From a checkpoint of a small transformer trained on Wikipedia.
Size: 15 layers, MLP 1920 SwiGLU, vocabulary 32768, 155M parameters.
Architecture: RMSNorm before each block, learned and rotary positions, no biases in attention or MLP, untied embeddings, normalized queries and keys, local attention windows, gated attention, exclusive self-attention, hashed n-gram embeddings, skips across layers, capped logits.
Each number is 500 + 40 x the weight over the matrix's rms, rounded and kept within 0 to 999. Layers, rows and columns count from 0. Numbers have three digits each.

# v: layer 11 attention value, 576x576, rms 0.0537, rows 5-69, columns 48-95
# o: layer 11 attention output (transposed), 576x576, rms 0.0455, rows 5-68, columns 48-95
# q: layer 11 attention query, 576x576, rms 0.0516, rows 64-127, columns 48-95
# k: layer 11 attention key, 576x576, rms 0.0527, rows 64-127, columns 48-95
v5:503489478508476467532486499485523478472446513503504519522552557547515553511573513550531518521515582526505553465470509556520524542542496485469458
o5:482513494521565490474515479519527425530542504498434491499520429475499482478483463501483491496486545533539503498483515556482502453504532558536415
v6:514574512475478475527499496453547501531492460560535463597426526581527543503553500528423495502562461496513481451450525503513546535497495496557493
o6:482470458466498580478531470501572495524551501479480507461563510495477502469508416527557490445526579541465509530523526486516536499530502546513529
v7:474511520491546557437515506513519492512480457566487464524463534486452569463502468560450488497430567474413492508556583502470476519551466479478512
o7:512490480480506511541432528555581472557542480491447512474515495484473508519485516430525435558450487515502595444464462494507443473407479508441498
v8:486537510431540464522537415503433489487457524451474484467530494549521475479526462515525473481492456596436552547581501526573458588449481478465429
o8:543473436542483558536471511550492469492464497525460443419515483550492472486554501525463534520496468516501479492432413502462484513507490528465495
v9:449523513464520434564457472588460512477475439535549518485428554461489401473468543545467482548484530488484486557452533473490548452510547446475537
o9:559453547556592572476501496526483500464560517510476487526548528476532537469445452462471550457533442469498453460481405505570464546489438486494497
v10:561498538492459513490526418451518504511530519600501542524511524478442513460542461502452552535544481498427509523465568459554534510477530471490463
o10:479466521508490535536480534546423477505538442451559472498464543492543470479450453518536489511442532513499518438486524454428465463464522559505630
v11:525519484509546572423413503498507484601528546588578528580499494543526416444467534469505493505491503566586564462505497515549515529504568493448463
o11:551537502425559543482507489480503417521526457484515503552507530413495525474432541530490479448467499460509512505542538481484495538507485419514497
v12:530537521503489502472486546468467548477509481480551537533478605489527533462500461522476531511520510533487484505446533551521431436502556480433512
o12:535518457504516490502488425522485559518542464470475493567475487509521535555550537532411480435432510486526530564488480504540455529537528588480515
v13:353479429526465452483511394589540468546513457533498529438490497502510462518527480435540507539548554556488530485556512532564525433499453478487522
o13:502502579455485486476473513477500532490498452472502440519459551532487497406557467550458493506467411491454532523554456513541469491486504483533489
v14:429470376506500463499523410439552500500484521493479485539499464496485482560551493511487452450462524419499506467567442433455573481500437437557590
o14:529490525470467580519451546484460568465492541531462568505498529455537464497522388515520502558463475491553414494518506504571525469473467491512491
v15:491423497512520491554453508501572492532467461503501463525522480483446482534482519555526413491501532533474447516514432468495533446563520460588501
o15:543489452506503501469458533461459551456534505473498546491452548510502513484502498513562476508579561514519491473486544564468449587520501454471528
v16:499488502542483579517498502479437521538440503524535463501438560436457514485535432469486476500501465492479501498497525476533469438479485473493515
o16:475449430532462493461486482455481604500532493536446482492534526478518513516467491475468522519469461472457502518472485517526547479524431547494572
v17:536504478446512575464546521495489497503543454458534508462531466559524496507490505498454403469527534414464520493552480559542443475474481500455501
o17:492510553465530466478484477460519459408499513491543469481543536446523453464474484523496466503510428420495485482519564506481545531483496588554594
v18:514453502472483539440523487532422477488537536548529519456519481455482456536522627435502503426489526441553581453461449599460418512555483439535449
o18:606521555569485486455494519398495505535511496540463515459489509500525445493468526447483528499429458480466457484435546426503483488538449506495565
v19:451422499493527529493445486508524484538520477432486558481546554557486537528523464496510490471469528503507422478513475585461447476474416525513474
o19:550557466524464471461499513571559488459563565613567466483534451494492472466522456512482457536485466444514522473467505536565457441493503513487440
v20:539499521473499444472461468499533506433486500505457477507526494496483504534409498511470492473514452490542471436577454452531482488505514468513472
o20:490493400526490481565498535487445509488497500527549514515519494533460495476537461535558502570480541477503510448450559517441536445537449464469513
v21:519513484414431519520545516491540634488539536469491451460528434597489445486458499432475506468462487526504486483489446504567513467467504544514562
o21:505435502489485496417529457479441524453463485507536451508504522491480532467573459552506443489572487457473565551508457505485506567473496563491463
v22:525581470489488439479464486474545491406569428473503436478484576478474483556496531506400483447476524474465567538507522515409456520529451564468554
o22:550455463501456478540427451507509492600513511481514556490536462475564485476525480545456555509466532552513539565404473471501526578542413486489504
v23:512485454479530434461505455473521528495560494586452527498446491496432397403530556464483453532586510509440472555471549518493465499501554552466536
o23:470500440515458545574541468508547566486490513530568459489516560483551461517445510442563494438481556474541500571522466569484451433474492504567459
v24:492459529487598471477489545478476437525523476530456443522496547533547453449487545556448472461513536578496482559524528505545468533433531444485521
o24:504516595518503452549482447519466494488482496517606592531477431482489575479502479510532537524481507452484488436479522474575467487498506500499478
v25:509535457515551566476514444437455437516567475465505544553529465499530521520457529502510472520526522502501517477499479501509547496465513418496561
o25:534478534507500458481428499511464523455384546515495489494534508523579470480537477458520521480483408533529538519468517476520469450590396510483409
v26:535424496398495568517551474466525523493486482477542472443539531424537530471535491533529484466439494557514515532402521479501492458545474555477587
o26:503488529496471445518524543394516563490490492517463546493462477508510490528481493487453530460534547541522465515490545492496486568489465520487511
v27:501490456373556449510547516443536523404458557518551485511500458490515512472476510523504450495504478463526514440502545510483472544556480533519428
o27:521509438539455489560526578545484509634512496550496499444508461531469469490512524444530567515522468501525453523533590545472560537466536414499481
v28:556523591473462466508515510452444517556508525472485457476520465438450507488439449536482502483469472512499565504505505456545516483512486418591451
o28:495434507512473565466535520486391538458482540469486495453515488470503490518536448455535470483482541460511520460510539561521492459515513483424479
v29:533503532522461491554566557433541454526481557506490494491454512465506504472445468477476496468502495445494484547478473492524502488541507494497523
o29:433467483500532481482446613548472552568537544516496422442500530506551541483548573589447485495545444493560442481447496474470481493492508491492471
v30:543435446455529523549526489505535511416477489536444528581522468486487583485578520474547527418506468497510565492530600469528568543509480493534565
o30:452470483536559448495461489415519480559541496385495533555466560528543451523516487464493461482500545495471584553522485528480536495502479542467493
v31:562500530456465508481467454500493485451490497508571572450507508535544458496513463460496465451474534457476532461493510509562507461468471524457611
o31:517445532518525527480525495487483444432474502493515519459490510489507492537475480474435565507548426503550569489548464518519519507470471488515505
v32:430484559521542484502428596532496537476507511421449498517510521455528483485505535517531459422453476578514524482474543552573473520473503516466516
o32:476526524489491478525523456500438566469508477527497496600579486489543565492502539492531528528513560535518537499542415504495529484514475508470561
v33:543508470570486548441455520488479425499470578521551494490512468471503482491549525508475563555546544491568455516502507526496485581514481476391444
o33:548608542529524470452499438476561562462508486531495540518538589483503536585524522444507546491456516511497518486539599555488527476551588553647444
v34:530524522468443469453464530484561420503477519449559527514557458511498582434513549481453477515440502512508472499508581509513527544539537577534487
o34:459397549543471475536551469500422437512525438455499540481488478496494553483524475459514449503577466466510463522539434487531516556452480541474481
v35:508507443525455456472392500440479492500618550479407536458589503446504500449468495543500541434528495586530419498464497456470519439526471505431462
o35:501483547518538465512475463477538468479516479489447504488489447474474566493549477492542441424510509440476500410511458536497506512469523518458470
v36:501534518493501485512557503511526468538401514522505531536495500546475527490510442481468455503421476577522539527455477468474487546507546505502482
o36:433490429496492526523512519463497481531451441498448539449477531395519535499495509525491463475559401460522525510533529526516536575459505475496518
v37:528489476467524517470562444525603515463505458498543477425456509494506504450470508482541482504485506456499507495414517477516444564473555513504540
o37:444455495537480485528492476505488478489557506489513538567512497510486489560541533541544480481532504489460534450436558462455474437532463508523468
v38:468437492499480543558564601542516475418499475453472478499558539452555484525479544513513488450540493485469478501447464425574481462472523487519492
o38:475596551559554519390478535477473514526405484528478515512521561529495478502495494442556555577477486483475486503539453526504501477534465514487504
v39:531496542498496529472540515528492524467523484424503492494534481467501443473457492493530496496518476470566472505544479506441529452479520505539472
o39:586462508511535449530496498562521482537605525450483534476455513439559497513501525558508506507592507537453491475498458485512455515450473536526497
v40:514601522539488512487535458518526503457511614499472525455573464474454496528438482495464450589490514505483515532437485506485533470527463574454454
o40:536503562558513453531475452450420497534520498508486547551540490469513476451599542569455525531502538456530478500481460539454489503473474473519536
v41:490450486509495556457522505491479549526470467426525491544445439473544454526493488458573503527539565481508513421570510490490402555523483490523508
o41:597507487506525460494524473463485442497492470529493412529485435554482422435531475469504530466506490518490465535466488562515559397509469478540519
v42:511495498503447504467410403479595470483469439487529514516468522545467527452563538526459465526509511445516459522511426531486466503487514469520532
o42:560516483511489546494457502537525516526520524498469503475476463424450474548504496530497556475442478467486465518549590474496554486501469543475488
v43:561499510461539545558502521497467496457544521445477485521421529516424461478465497492406558478527513548492483534517500494526511455609538488565521
o43:403495555462481571432511447519480530504476523498567501475477509463489474426566500539534524567561492541500470460449475501483473439463529472465465
v44:528461487480508505467480502496557478488493518504507526494370479447550523512501465444465544487511567445457468435457493444472478509494536516465483
o44:498509526499490443576500445486555541473412440521515532516582551616460505514471529573458533519536467451509523533479505481568447463537511407479456
v45:572519443517522442487523490472485487479534493517510491583533520456476471451537553505485513585473500487560545501537475467537510487510504489525473
o45:483502497473511449474450440463511518423556517473543453468409549488521538539494463467527492451503532470506526440496471492493526551525525476497510
v46:484454502518504467576492507462498526573544538491465454533457485514513488556565524504521478498513455502478470564539507512496452528438529531518437
o46:518552539511453512452568495561483502470479562516465553497476559472512522502485492458567560447567505508515436469465511500533529506522491500442583
v47:530543493410403521392466479520513479448561524503518502537503503447498500532527507504500460484463571474489534509500461468522539491452514402497531
o47:547458518534456467533470480478564493512526479505523483410441531501475469517446555473487452538474474581546445450513507496479513509566528521436449
v48:491515487552531454485447455533517520553502522458589484418491464506480484540513468492525493475540463567556516516444531510455490524453514526529503
o48:464466495500492579477534479441474537467518483538459481568470464480514534491389565478520512420485495514403503562537486439459448513512510455477578
v49:471499515499421513465481539517534465491503554498494539561508503496523476459539516421450508577492504503444443509483481501507440538600498476531506
o49:522540461477527503592494472532487520546515516521492436479529523501427540475479582599459549454444518524515558480446476485476523542471540549542575
v50:488531488495547523479541487504492601550516495554506512550488529533471470512453432504496465530449511432533535528465521495509460487548541503518548
o50:460545545484454469473536520477557518509545503582454547458465478519520505509544547514524463571554471498492442530520507415489502447485476441551444
v51:569485534516443504479441556560489523536539473536489542536488512499471446504546485499414549504518484476550499508486540529517431499519435392479541
o51:472500468460495523472465467501450499464544471496445527500527470541533510545485506465432509434528508500492485477463531508533491536475549543468545
v52:534530463458508515455549465503468548514489477544469603461529450394502540464498571492513565542519485504476566462534559460488467412495508566559507
o52:460467500566499523543439470514527499430462417457444490565454574444508470526554546505587433477505467497520462477486527490408526564461538543468545
v53:493473515479467499486487474444599503503511498521580517451522549475561579468495500446475555505528547490471516532461584423528523466474487473573493
o53:485522476468534519490462542524537505550441493480459466517508461531478474497504558544405522520534464515497435454527481530494475486496446572486441
v54:444535516549446600443509528466521533526503441535487413490426513560460555548500548481517555526541442452528502498476506525467410539438512519469480
o54:477450504539495468577467480466548538488495534508513528429555466501488571554481431496448450503452443520551427504509589480517467560553532443555592
v55:577504487465469466408557499470460478531577522500426483579494554451451511396520463526480461499422524438450478487463447476489468490486527474487500
o55:487470425543528466494501479506525527515449494533507467468458551584552427512486505541499448495541489576491419560544537515492472503562552491390533
v56:456499534528498459520521477487456487434483488497471555532487544414494464536520449516527439487515436564510502465572549543485503550526537510525526
o56:543530438472600499499492517451481475484486478517561536446480538488493494467527453465491476456483529552522498551474433440459506546505504457407477
v57:479545519474506475491502571448526477484427454477509531520519469505568520521508496494466468481530480547519508475429465481481569551432517483433522
o57:559459510477514463495525483535496494576483478500503578471557481475478566427505514495495415498541481499462561549510500529521510451526503520560495
v58:435491433485520536519527477492496473457571411546460502492518451482457448398533520529522541461609498530491462450374499431521466462598474437424525
o58:524472502503464439531510457486494518493488505481437444457472551543491458546478497467482495546507492449504466488452569436565487538474542511539568
v59:534480522450475483507606511499439484434576583524481524452530560423499458475486432497441474427492501520524460500436504535465517414496504539467485
o59:502443417498543459517409501581479514553499448519497429521435510529526481478485524527476520565518481465483410504513471479458491563485528446473493
v60:508457540449534463604496442488516472457444516504481519444547502544507437430516498488488521483556485492562502472540463500514506564490475517519436
o60:483454453535496498442564479549470527476506429413526565525472529468528546443506488523558561478532470525485490531518528479477503502525553474488474
v61:484530531461501509471487502517516585554481546526496474416523511480506527501465515533533541547475523441462508467499484455467492433525472468528557
o61:462415491500453508572534499519514468435535429553489543531507558554460503483529495494506522496547452476596504501490423576571493552507549534484533
v62:520593569521510488491502497462540491496498451550525506500471468471464540517496478518490507505474530491495564490476431464443534481442582524552497
o62:440463494492524528503482537454522491434471496511431495536498563455551482542485507535548498586478516485432503513393579484506475538458474506439536
v63:450480475458471576489506548502554477479504526542583526431503536570460484531480532500478488543507531440447549451532464432473542536500496444512545
o63:534515535429521485424544461452478559543554476516499560532486510473458596543442478419503487521488533487481429537520431499475557519524515432544486
q64:588571524503555536464538473549540518528498456419475470583546532493495471583571486529557465511578464456570505495460518535447519483521450538505489
k64:509457479509505481457577519458488543509535471485550437503496599505466503451475481526484519527469484533514574556467432429541501547470509504522539
q65:485585541577502444502484502557539526548499450458495496430543535514510491461543521530457464506489474475586531503448514454496427523504431448499473
k65:511507494504397517481406473463514405488551521502534509521513477497468522545532425555513496501533538500473498487452415481484488567501473540465562
q66:591400479492461512516504468451484512460523528556483493456494466498508525460511466480488484466513529590436476496481484563471529465469491548553575
k66:535487497487495505478526463498559437507505509433507512468592398548565532513553541535540479526514477437567551538496503506505542500586519513468492
q67:445506539527565447453467521525527544531430446498539438478592478524522510511492479472495491485554454515569461505511545552538504523479568444496456
k67:434487444487505557531507435421514485535507506498468492495472484505515506512471452482482463548506444501529451548528478561480523501552464512435451
q68:532515474511553469449550555514505533504485456482534447484575504534501493508464449489499496507485484520534450450461459552463486430468504512543431
k68:437501478440492487488519504529462540535460450476526482491521441468505523501459459481488472453492523545511481500492515505527548468515555500481509
q69:526593509550555546520535516508482495467520490523501546582509489521556523483567521512527480431481516424505531499446482508559500530532557462402488
k69:487494470505502450502464496528464550508457496526452563511514464423544486527464532513511535432489515463515520494534522546500465498521509507475489
q70:486480529479565452496494485511474496463446461531494492510456503496474519534470509482439498405536562429506508473534531533531474542549492472495487
k70:525501539525503454491487539489550509479462515536446595555417526484475436471513581500517493460513475496546533414521604529498427582497495547458479
q71:530445522577451519490497563475525520545486514496479484519519545463440492466408524506467570556464478458459554615541502514428499543520438544543465
k71:517493472524509485482584497508474555520564532475560497527549543492559533471455537440538448547476505533506502537525485466522457466563455478505532
q72:496533523490481478437499482579545549507477402481455497495575474551514479501562476583478477502492463493521463508489463428480529583578449496559512
k72:555502468471417506441499412517510420494483485556519488536636493526505554559507485521516435527499502545537561512475471496507516582490484484523592
q73:499515443521421526552440512604532509496469489565498557437445530512508480468502502518430489542463480507476547462478451412554445441513506479501455
k73:530536495508525436529476529526530520487504473512428503518423486491568471505453479514502558446571501446492537466550525570483443500569437436471442
q74:478450492510575461459492494488500482547490501457543468463562499522499524501477458487469457501533465541508455463508510537488544541491532495529509
k74:490439546483492558444515529557551499526497482495529443472507469479482462458579529515462466515499458558551470444486500468450548441416483585531497
q75:489539505519481492435497529524468546537453565507473488519497541527481469473532502518528554495507473463543468525462483488530453495469473435536553
k75:531464468549533519538466456460487523528520574486388579592446533496536396525506475514525558459512533443534512489540535508561459507482475458476542
q76:453525508479518521527510511490565457504382471523510489548457451421505532521534503391514571437470513541463553479492572521471505449496489539572537
k76:533479551498569483568514481561502496466521502522492453531454518508566485493452513526506507544487517503451475487534544484541490495543502490499494
q77:543553497470576493438490513438527484502502473491541466486567527509411502543479487449505571544414488437563470525508435454474484561576398505495504
k77:501513491500427594508501549511474532512480572503563380477521482474470526492515505513461408514494512561502494504483423524430527467443503489511454
q78:458552567521484439529389540481539502485531467564487456510456452531481505498595512549530492480480493552512474420430548458491436501497484402521491
k78:489487485473436518524461487501554460517491494481509470495494517488524551467541461472528482509529477558445444483522455476504537491476479514491501
q79:447544523495500471522433558411509468422476539550466501456434454510515535551546448462484506512538497500545530511530506439498517508492473484461496
k79:475541485518511419495489500515509558466499512514478631480425497533506424471500499547514580471464496460478521490554538454577443436470519431541537
q80:466449472415390486538538464526434562481493413429568517510427491534476520497515460471507478498500570448494481437515489486486486569429555556529512
k80:510459510474494522537564527410450506489459459517525479437552565493528493550448489521486496513436480517582503497445471465501468475468532518494441
q81:452451522522503421606562466492537441466554496456542549497503469548498552523465517448506552475492470434520550447465548514548503505610492477484479
k81:532480487549481437511531518443535482495471557495466525497456533576445524524460508487562486405480527524449502489481500503501422476508498467581528
q82:488499504486498499509511539534528533467581452553512514481484481576446459480495465568486531498462470442490428495484650575457540546474526511428426
k82:454528484497524451433484547572528443507508495488578496470502550518489480530502576522511490442451470446554479474472528587497500567469575466478477
q83:451475461452458493492512535480480506540486456525511482457549555535483505525500486406449453496502424512476526514397487465535548438485501473492500
k83:448508499475498487510536534551600517527510504565526526494537477490517506482533445542508488480508472448455477474526480494453526453465453496392523
q84:557484511520573492443511522537454524443489552486521548483539440605478467455560516462434629512458449493504540488518500546494545504576447466451492
k84:562493453503564518452511434459465527431501559493480535528551492550466504464502481504465477511489489516518562493537519533509503483587490562448519
q85:512463586493602475569464501569494536440553450514413506517531462548565471502425471471501484532504507447474507517505511498520485526489477440543535
k85:511485472497546506529514494517488534508557497522454486563476495504516502465530456479505550461510450544505515406542468499475597511473513438521529
q86:523445559436560419458469515548453512554509497506549518538487523527514507543502539492457508498500510533485460558492525509541448511476508512512519
k86:529554521501529541488573434532495414521510463531500512503491506476487478513534506469476522469522455565425500549539476449498462492434500482459560
q87:537472470467458504513482504509467524495528465445497517462484473559487540486475431429451470523531471515506536505464538570526476529568434491480483
k87:514563523451469488564425507475536503436528565492456476473525484494428551480459568473489534548487519459515519515569553562553521488499569434467476
q88:447509523505512445548467453506549451511497519488544474526513467470467526441468545467491451477513473476504550553496504490524525479490517455478473
k88:513472528510465490561516455564542443463475535529532469474520514513473502506458364497493482456531502491507504473521477518493519524440512429519562
q89:577407512494557497473535410558425555499479526478536509537513486533553469445475505527579464461438522459551497529443515568468484533507500589464476
k89:487458478495449470517523504559479543514501500526468520567534532505560531456523436531444535517478518499540530520527482464532481545491562496469499
q90:544529566512572518529469473569544521520544518476522449447496511424494524539483454501513424511504550479485513563490511557476485509541471497498481
k90:502529515428555522432535524502503447500491475449564507508509472425514564474498481472468527480471510447500513511545505561512514441510543487452476
q91:551469539485558540481489591486466541517472487504458468523516451538525526603541494435475490541464537474444467539510525533430510513454425484482384
k91:446537552475503525525585511552499501453500470476467455460563477469435478556469428524537502496426535541519517501454455517468465491468480510474485
q92:480525534484509474476463506559490521471525445529458533511574466538564493594565553538565573469440394513532557485462490444518501505541476498506533
k92:456477459464500457519488454531487517527486455528507404444518481447542500434557579522452494550473500472436559500579513392508486478583528498457546
q93:491459466566450427497537549440568526498401409529562511517505574480474509465481464444491511492445580575486538497433548567493429433512507465516500
k93:494560459533444547454519499469462479476498463497443525548479515472495489441457491461522551485463533505496524552554500477491528540569512503527484
q94:532442504556491496473469491508483492447535490509469467454534483459477588450556517580493459467455451465523567457515462508474529515482477535548558
k94:505526541470514479503462499492521449617471489439467487482494513418509489472505506540458462503521479523533575477502520545464467504503575461467443
q95:491462413562421548469454476481491503498531468544560528436445451498516485510438454501550469493597482445524624507473502499421486536532447462537545
k95:504464435481462444501551479455483565516556466512525539514488522534584455519431473539525491504485482425500452488524572514484487545463548484517569
q96:472417455507498525547461450468492496503455506545493421459544505522486449467476519479467561451515506467530484532484495381533516490526508598522542
k96:507447384552539504463414453511468542547464520492467429521515461515468445439487520492470483456461514471428511536497474458494477504419536533545481
q97:438585473458444466501431474548449545494461510490543497510497510555581436500486416416513526444497511549514418435475551508506551460517547516521471
k97:466497529491558506508437519519482590502488456530540508527483499473580504524475551502537536530522530499516526527584593467477483538459436510559547
q98:448497534485492482582509494521493526505544544500474454473426538537459471452447503510489562502544532539521503477451463492560483464442518515470500
k98:426463517504546423523514529465517562491461485512512479406472487464487532404458491522531516442452462539557430443481564554492537497573557395510566
q99:516488434473490507521551490496521456503454435453566489549535537484551494456492471502443508529578470475515481474479514517576498557513513408478512
k99:506517517505478459487473509518536465531502499434525526497479510497523536524525466506529496555501590547510549518526443479488532525476477463509500
q100:515537522555542490462440492587455481483446533548470575473573499528528515463542504517503505459474457506473528480454517433546464533474550521506575
k100:543453587416554466535460562515468490516539485512566528557512446531474523484460527481460520465478545483526475440434526492560517461402503518473572
q101:473435472514478510470508469473496514527543463472520490535483498542504513523501515486529482481505516526543531455540501518500541431542434531545574
k101:518480525534442477466495538477536487507491482508454475537549534428464518465506534445481457572512440460519479524511473527514517493514529523543576
q102:510503509483475446533427462418533488457530464458500504515442444518505536472519486461447461482488419515463449434514534521475488586575553530543508
k102:467470475510440490533441506568482511522538505569433529496539507511456484419513502436492559498500394515478526491448472426546497482473452565519547
q103:464499607491449492475491416545586497496534521495460505569392498518494497488485497605450528497532519627490532576538413438441513467524484541585441
k103:553495531496512495449473453456516488465475513483502471489448468421450568464510556468509446458472536552499508545514457438532491469456503525555422
q104:572491493507465499493505492574490437484575505459502525480474525533513529530483487498559366442466478488488529489441476514498417507613447541473499
k104:483523492504382461529501455546531487536519493536543544530561488595589542487498480446520528451492523532454470532452504523493413520487472514502544
q105:521482472547572498586547470496532486496530474459533517518469513478507473478491567563529462465478552546492493505465518490474485505509474486442390
k105:510550529396564486472512515556492551453476578525471473495529550509554467447511502465391480479489466452511480516451505520520522523501534488518428
q106:477494498514494509497489565518528507494453418489501471545494522522506417497561577543504536405429484457529499527528492538519497494495420498548461
k106:502541486504451515489515515524521528518441504506457465568483447547500521423516512563507401515542464535524566492507477515489538475509494504557466
q107:505536472509511509470484513437533517477455532513530486524523458509468582462537489534471553409568552520483448505514575422532495529443527534444458
k107:504492433471506516588463496573587489474528512465469501477495513540599467522504512452492462522485448516498488512553531537532468502554511490485468
q108:558508542457404442515452490561525508439487442423443464512477485543529494521565494516547491510426431500582506569574487476467563483452469429526491
k108:532477517531512525472487555515428545528493496451508519584463538483473523462401453471457434482521546532496528441483469457549492472504514443456468
q109:506480508445489480529504540475530451475481458500624454472538550485604474512481498549492501482506503447525544548433476503550484496501479451529516
k109:523493477492499487490554492505514506445418510464459537470506510519545501485556506497511496532431496441466524561461380528514471513466521501524540
q110:456516544520465476453481558492525433529510520491524513527468517480512550522527509541586493407461498519430546482450498516495463561484482544501535
k110:499519468579509506525538514492522503498457462481503541543535538448515462528498548429460497489479510464498519463445491448534466490498490442432516
q111:544507428429523503495433539550474517485499492482537488518510486459553511530538498531453523454388503552514480494544488462443531521440501530438546
k111:462547547531463503470523509539516461527544487473444505443520482511543441578463483498452431528490540464582479543535475489500529535518556513463581
q112:433590512514454575536443480473591533452544518450513509508449495562491464490495455487445472553496494546510491521480545502535575473456516464503556
k112:486544613532478532516515513484555512434560522441586483546487488573464465469462521487455550510471488586534551514510448534543491528501446444414543
q113:446583493528555496469498513480478560503511495468530499501505586472554418469490539564538495575507473465497476501474494455477515487536498544514542
k113:488550444497504549534465533486517558470504476451469442516564497413528447502513486558537534499536503462486582545497388495493542499508465522490448
q114:530495431557426509439449478504486409520518456476581493416469464498518481540503507483543475498398438532412526474490447567514488489509495449525405
k114:505513465482497494480459505518454412444473458505504515504514527525487423525482431431452533553527497483415521444543525497481552542586533537457479
q115:587449426511521490554475488480438486571506458536477465453502497508487507564557490450578468521457539518507488501489404510551483541484422445580481
k115:540523469565491474495490436452465573492516442458554483523461501535511485475519475505488498490492493511528501458503537502490463438510519561532498
q116:501522487517509483441457465481561458495475482485539459480571479515502394562426479465465486479514578513438485458464529497498458473495561513527496
k116:553512521521510475488510494474507547558538459497457528560502533570510483511519497484547425490528516567521466500564466478509472519441433510485536
q117:495400505498522484544490481560450536479530547451449556477537521501439467450399498433524491508511501495553490496494476407501475494484518469493444
k117:541510508485520485475455498550510529505519504501540519486551466424443452451489465523493517394476533486569462480543515452482478400457538481485432
q118:557492489508492483481438555549558511530489515544478437458493528411459482522509472459515499593488446590430509448506543464468563453545431514521522
k118:537529446477498467489434443489545444468505535491518503461534502482470467532545483484480517523427458527466498486486535482498543432495518482506567
q119:458510475556562559414502592530513477531481479574474516478425517499504527421569544479513484502485417469473531443446541496528523546550551492451494
k119:471480531534497460512512498495471485489413501517549480455512540514578549426489464464444513511561493483546490498541496549530534482437522533567543
q120:514494432527554504535499471444514489554556523562520483439455465487534499459596489507410525448547440505492563457444550463444502490472538493538538
k120:489436505473442504505504462501494549447539475458438498468440551473499482470491461501478536533478452496509488552541525394459538468532554488498529
q121:494461564510470526525477541489566522504490437479511500500551440491575442428534458456514512529485396526551536459585473507467522458454524432487437
k121:489426518525443559527461413525491459522434505440471509475508466542567445500529480527487571479477556459442530482506439494483501519504548466538534
q122:549522473548547502520414420501487480556538493558500462499517511469508475474510520448482508512467466466494529439556521488539536467481426465485505
k122:464513476511494590587420472403506543515490491497594523476476506497488510494543507457416503465511537521475512563547559468474514494443527440467488
q123:514547490537496455519463443566425483509520576470491476526495539458510491555469491514533481437598539467469477510492512491515501494428473509475445
k123:533435516485534569553495464512478484512525571435474533543510485504470510508534476546471489500554521416513421519490497461532535498534493424503449
q124:496523445512512481443467482527517531475483506441467463538459412474545485512479479539496485545456459501497485464499503464499609544480407543412540
k124:531476518435489481447503499453542483470495474548421541454478485564525475496458500492463524493449555443464454557468482482525543466448505524497531
q125:547518487529541470490541501490569528405517531505579399486477482535551520497521511478541503540496564461457484536487490484564497491613495581449632
k125:524497504455537531481443498526518472459537522435423458553534530581520495542490446526537445463469582504426546510511474449499488550454508504488560
q126:479436541553476435495506445480507517527480530544538493506503508499502494471519520459468478548540485479584422473421487525480525444407519506507583
k126:491545490498537508517513445521490454586468455513566515519440474508525512538502574523435467526499512478542481461542529464492541520494459479477483
q127:507513470484554500515508596524490510603462403505541516446571459451438515594470415452489585488530551532554453480457509589477552533510450436526450
k127:448505431539584469442560587457520508508483490468448457470515458472490497513486468434459475497524503548502448435489460535518517481513547501509479
v64:509529454480482556582518482444497524458433567489504462481487509489568521503548472497565555570414430555530463454472527548556457553546453530508489
o64:507555481509524535551536503438489522480456581469476466495442517530550486527545473485593590603461473540480480508484481570558449534565502518523498
v65:520551563513515529483474564499512458451570432493464514451493500573499546498495514476489469474445503576494495474507460506521444469546489475450448
o65:477569560516527500542512501492421496423540444443470502455463504520511545467519489495478515472393507575547464523544469507555428487560524500484395
v66:493495401434471555482573487482550534545538499523571391488543425464511461470477518469422511536499505546517421488523406502503567470433492497535486
o66:487495440437478525425560489495496526538529495526553440446566419507555472418454515492475530483492498514470420455588416553491540476436482513546496
v67:580598471498540504516501475441534563566557548592446484427569487591488504489526542432520528462483549380486570529517496550474583555542494486483548
o67:536623510521588479571490490452492536526543538550480499451591428597439517498521524442534515470536531377445569556476485527448559550576486429463592
v68:471483518517500443534560527531545486502545567543586487504480443513529505496541502492421457423487594511508478424558523483501534414500451595469433
o68:495533545532514449541546548513467505448538544521551513485479440561509430513573521484392440412483529512491454442523491475563502460488442538478441
v69:555504499486449395530467450482592455507499483353453467531550485445558448534499537598563481510493460513510445515481505459482445528507538509529430